python train.py --d_model=64 --norm_eps=1e-06 --init="normal" --init_std_o=0.0134 --train_tokens=83760000 --dataset="wikipedia_en"
Each number is 500 + 50 x the weight over its row's rms, rounded and kept within 0 to 999. Layers, rows and columns count from 0. Numbers have three digits each. The size before them is the row's rms in percent of the matrix's.

# v: layer 2 attention value, 64x64, rms 0.125, rows 60-63, columns 0-63
# o: layer 2 attention output (transposed), 64x64, rms 0.115, rows 60-63, columns 0-63
# up: layer 2 MLP up, 256x64, rms 0.139, rows 0-15, columns 0-63
# down: layer 2 MLP down (transposed), 256x64, rms 0.0966, rows 0-15, columns 0-63
v60 119:499552476595528512518579422493439542388524508509487483512496539423433477510517564508447530518456512454491516486514369425455519503513643512573524477458430422406568537511475472464502481444512547
o60 110:493463528612528495542589452532556542490534617523539451494569511463445549500576494506488479556440517454455516455502305471438482515502494425488517515492509483428552496502385508443515519479499495
v61 082:542474515513434504482482453591513583476550491491587494441367466455531532496519492499472447451500540380501534457480401493413522491447574503505505458475406395483501504436506540554424515570555514
o61 089:543506469558520499476505522429477503449520659451555465455523516535490460502511487557520484609558559466538490540458381509449533521594475395496543506535484476446587501517436515418478456422438502
v62 081:503503462509484503462558462490451479514579551517571495390518577439504589428495541559512507500486556490480536447538410441475561473467606441485449493356489500528539530512489374570513506500562490
o62 095:466452523549541552564509462412577529502518583493401497510455575452456532507568554474469525625486523416483493447511400476444491539470526460497536530517458507459574533493427562429480416479442577
v63 126:505464554620544530550576448482519485426487591558485478508548603436503536477594512508457556522426501458453509498489353454485498462554582483532507498472517417469599510499489509470559470485482566
o63 122:479509503641517545513558436531512520435549576531497466564532531429484542502545533508509487546400486481454505439517303455456473524481547519458511516464482488460617469489427497497534453461497530
up0 058:478498476561547493418523469436452559501652460446476515570505388496446519553479472570451392529493523504433540524517432471523511495502510506530547532543536394459475407487453481544483522576583490
down0 059:610523414452498496480439500526437595565427438531492528522447486546524501522505544499502477531451536589554489520551489467482478492511547413486614539425495508460499527509560474383436467541455377
up1 106:471539509523508516599517467531438537577523454521539461518488514524494455594533612407627512459488505511380471478479488456495593572481478460496575489538480559502526463507523435441478531373465495
down1 126:477520532484508468519563431447484569525613467486512364521605501533424524548534543504529388487466554497561533487420496524493512448476415575435586516462469464517524531493561387502474469489472497
up2 098:495516574576418497523524496510453555404498486501555544478508533389548436588477529487599526475398554418571553535504525560512506576569431487431485510479462535515451489450469434450408483514528516
down2 096:526470446487526530498452648511504594648505564470498523478430464503529464551457454428447505457464595513548498415457501509508469441575494445485478520536514504554506494573471540423526461404454504
up3 081:547510507489384467488522528517472505480487490495547518523569458509502551504560496437573459495558496544422404519507514492469403544616523482467637510496565476453467599548477487400526544397495468
down3 084:516476497486560489435474539535489535493513497470493494582520513471493561470594471554484443532491544547469419521503545520549421486405503373454605431442598523472477548537487517434474579587464405
up4 094:469502485568545476497468480404493598446522541438566531532573510516494566571528521546493529521477560453434506504555456430468509456594493436486635450532413454430531579484428514438460557528485479
down4 093:422528462528464498559513482537494558509381505518579453533532544547423599541503479447420535459535484496469548454497518415561433402568487515470457551414524506466537561503536520472371558493464533
up5 129:540463466455408471530484530576503501470555434469527569442557444461500462450557605512525491493480468548449508562502447479517435503482599475485566568394577541497481493478406488447598596450491519
down5 132:533451423462572529502465501577461490501502480474442506555464461439531495491598460448429558458581479551518519597492500554508424564489461546483507477596539496425534483517484491337461516537423561
up6 111:447482456515482499544520508484381688553475518527555537484449506535491541506570453425530565467446555551462471477479522440497484555537453478522505506448507448495435512514396379503531435552490466
down6 119:511531461520470572525479475494430507437576531485565531544541510549540440499500473487561525525502560671482534490454563477511507481482445444454422568537415512461504543528410465405417427472452560
up7 109:527527460510416426449491542505531518492616516379505556490466483403479546475560516558600470558472528555542514453523467533394490487617454445501538516477465510589469475474486422526434558519499474
down7 101:493473479565390533565463534453507463493456538545528438578513522541429399589423488467423516579473479549475477507478498494506480503446576455460612513556424477554425458433561466495507495594529503
up8 089:462569468577473475526562579526433663457567415445527553545418445449506544480484462510434436490438523495524499609561534503541490525520535473462542476507478536524476528510425460452552537520490413
down8 075:490497480525543510501464512474526628472504485403505499544428439510521465556482555507463443556383541519491567503632522525464530462553418372541547501563575467518479513504464526427461561508540455
up9 086:530490471520490506572490437534542618456472537480507515484458470526539512544577567450525428433485567490342398546483523520437445473578471461509523538519488553504447567517506495437493497464631467
down9 078:481512535516509422551520491479565562475498469500494387470509479543416632530484517482511458426449549510490507495478493499472437523580473409484567492444564532552489620483449455358510539470445538
up10 094:559489472526529369443443544442489590383497541517562459495531439525530454487554472501488494582516534482412458438524477552535479561539581485522564497489543416518460467469543511473556445508580394
down10 081:626467506483590461397495463498459550528536491434557473485538358526519502526554514544541480530433541538463484493499430402530508446561544416539517623479474547475508543509457510444471463546469469
up11 052:513534529531464530495433499476434497429519464427556584494537542518490497568509655430460504515448510542485523588480453486456441503445509495473522365517489420400570511457460530482415541474561515
down11 061:504537499518491492494407541470491594525507464474439515470448547510468531506514488525535506589530559538515460490535514541475478521518505362438653536501519455485515487444513519352473527619479409
up12 105:497567519565508436532504536457453514435618437525473509562531542392542516530490521543451408556417535423514472480608497535414503595593508416499515469518450459497485469501479553486537510580520490
down12 071:521523579505455520524499496433521583434506458517454563471394437455638503512510435565559477545513569568470566427554474525527493522391528410557417429468476490462509522482464518533493561512497462
up13 094:526454490459372495571551440475447530524570484567542552526499473550415434501567513518551459535511561471449491475601527464479453554446447517528495475496551420525513487576466530441605508375490463
down13 097:538515514476477495575499404561434537406512499420526526488542534465468430566523423514587475393450488506580482533509539569551410481518546558422590522464496444475578479506546498463482553499421551
up14 113:549581412531425440458426502565473547535469559412541496523491479513510487366442507499524473546493509502403502395517483510467552502482580454488507529517588554428467506575495435515575494418546477
down14 091:541545554497507574475486405475459566531583526523466443524558451573501441537465527496441438397511554518488552459550497478448498507501451490454488606487500606447588478446567383495497501418538481
up15 097:521438492568428541598449521505414522469431499512586500457438562531547604436578495505514564477445590473460581586483521480528464512499469431514475595449531559491477489468509490414550428524526485
down15 110:480452465510485534519417509468502534607531611540573483459425610502526453549488514527518488459499496497559448514504517569556336476414427450424536484550522435491498529441499567458513478500506545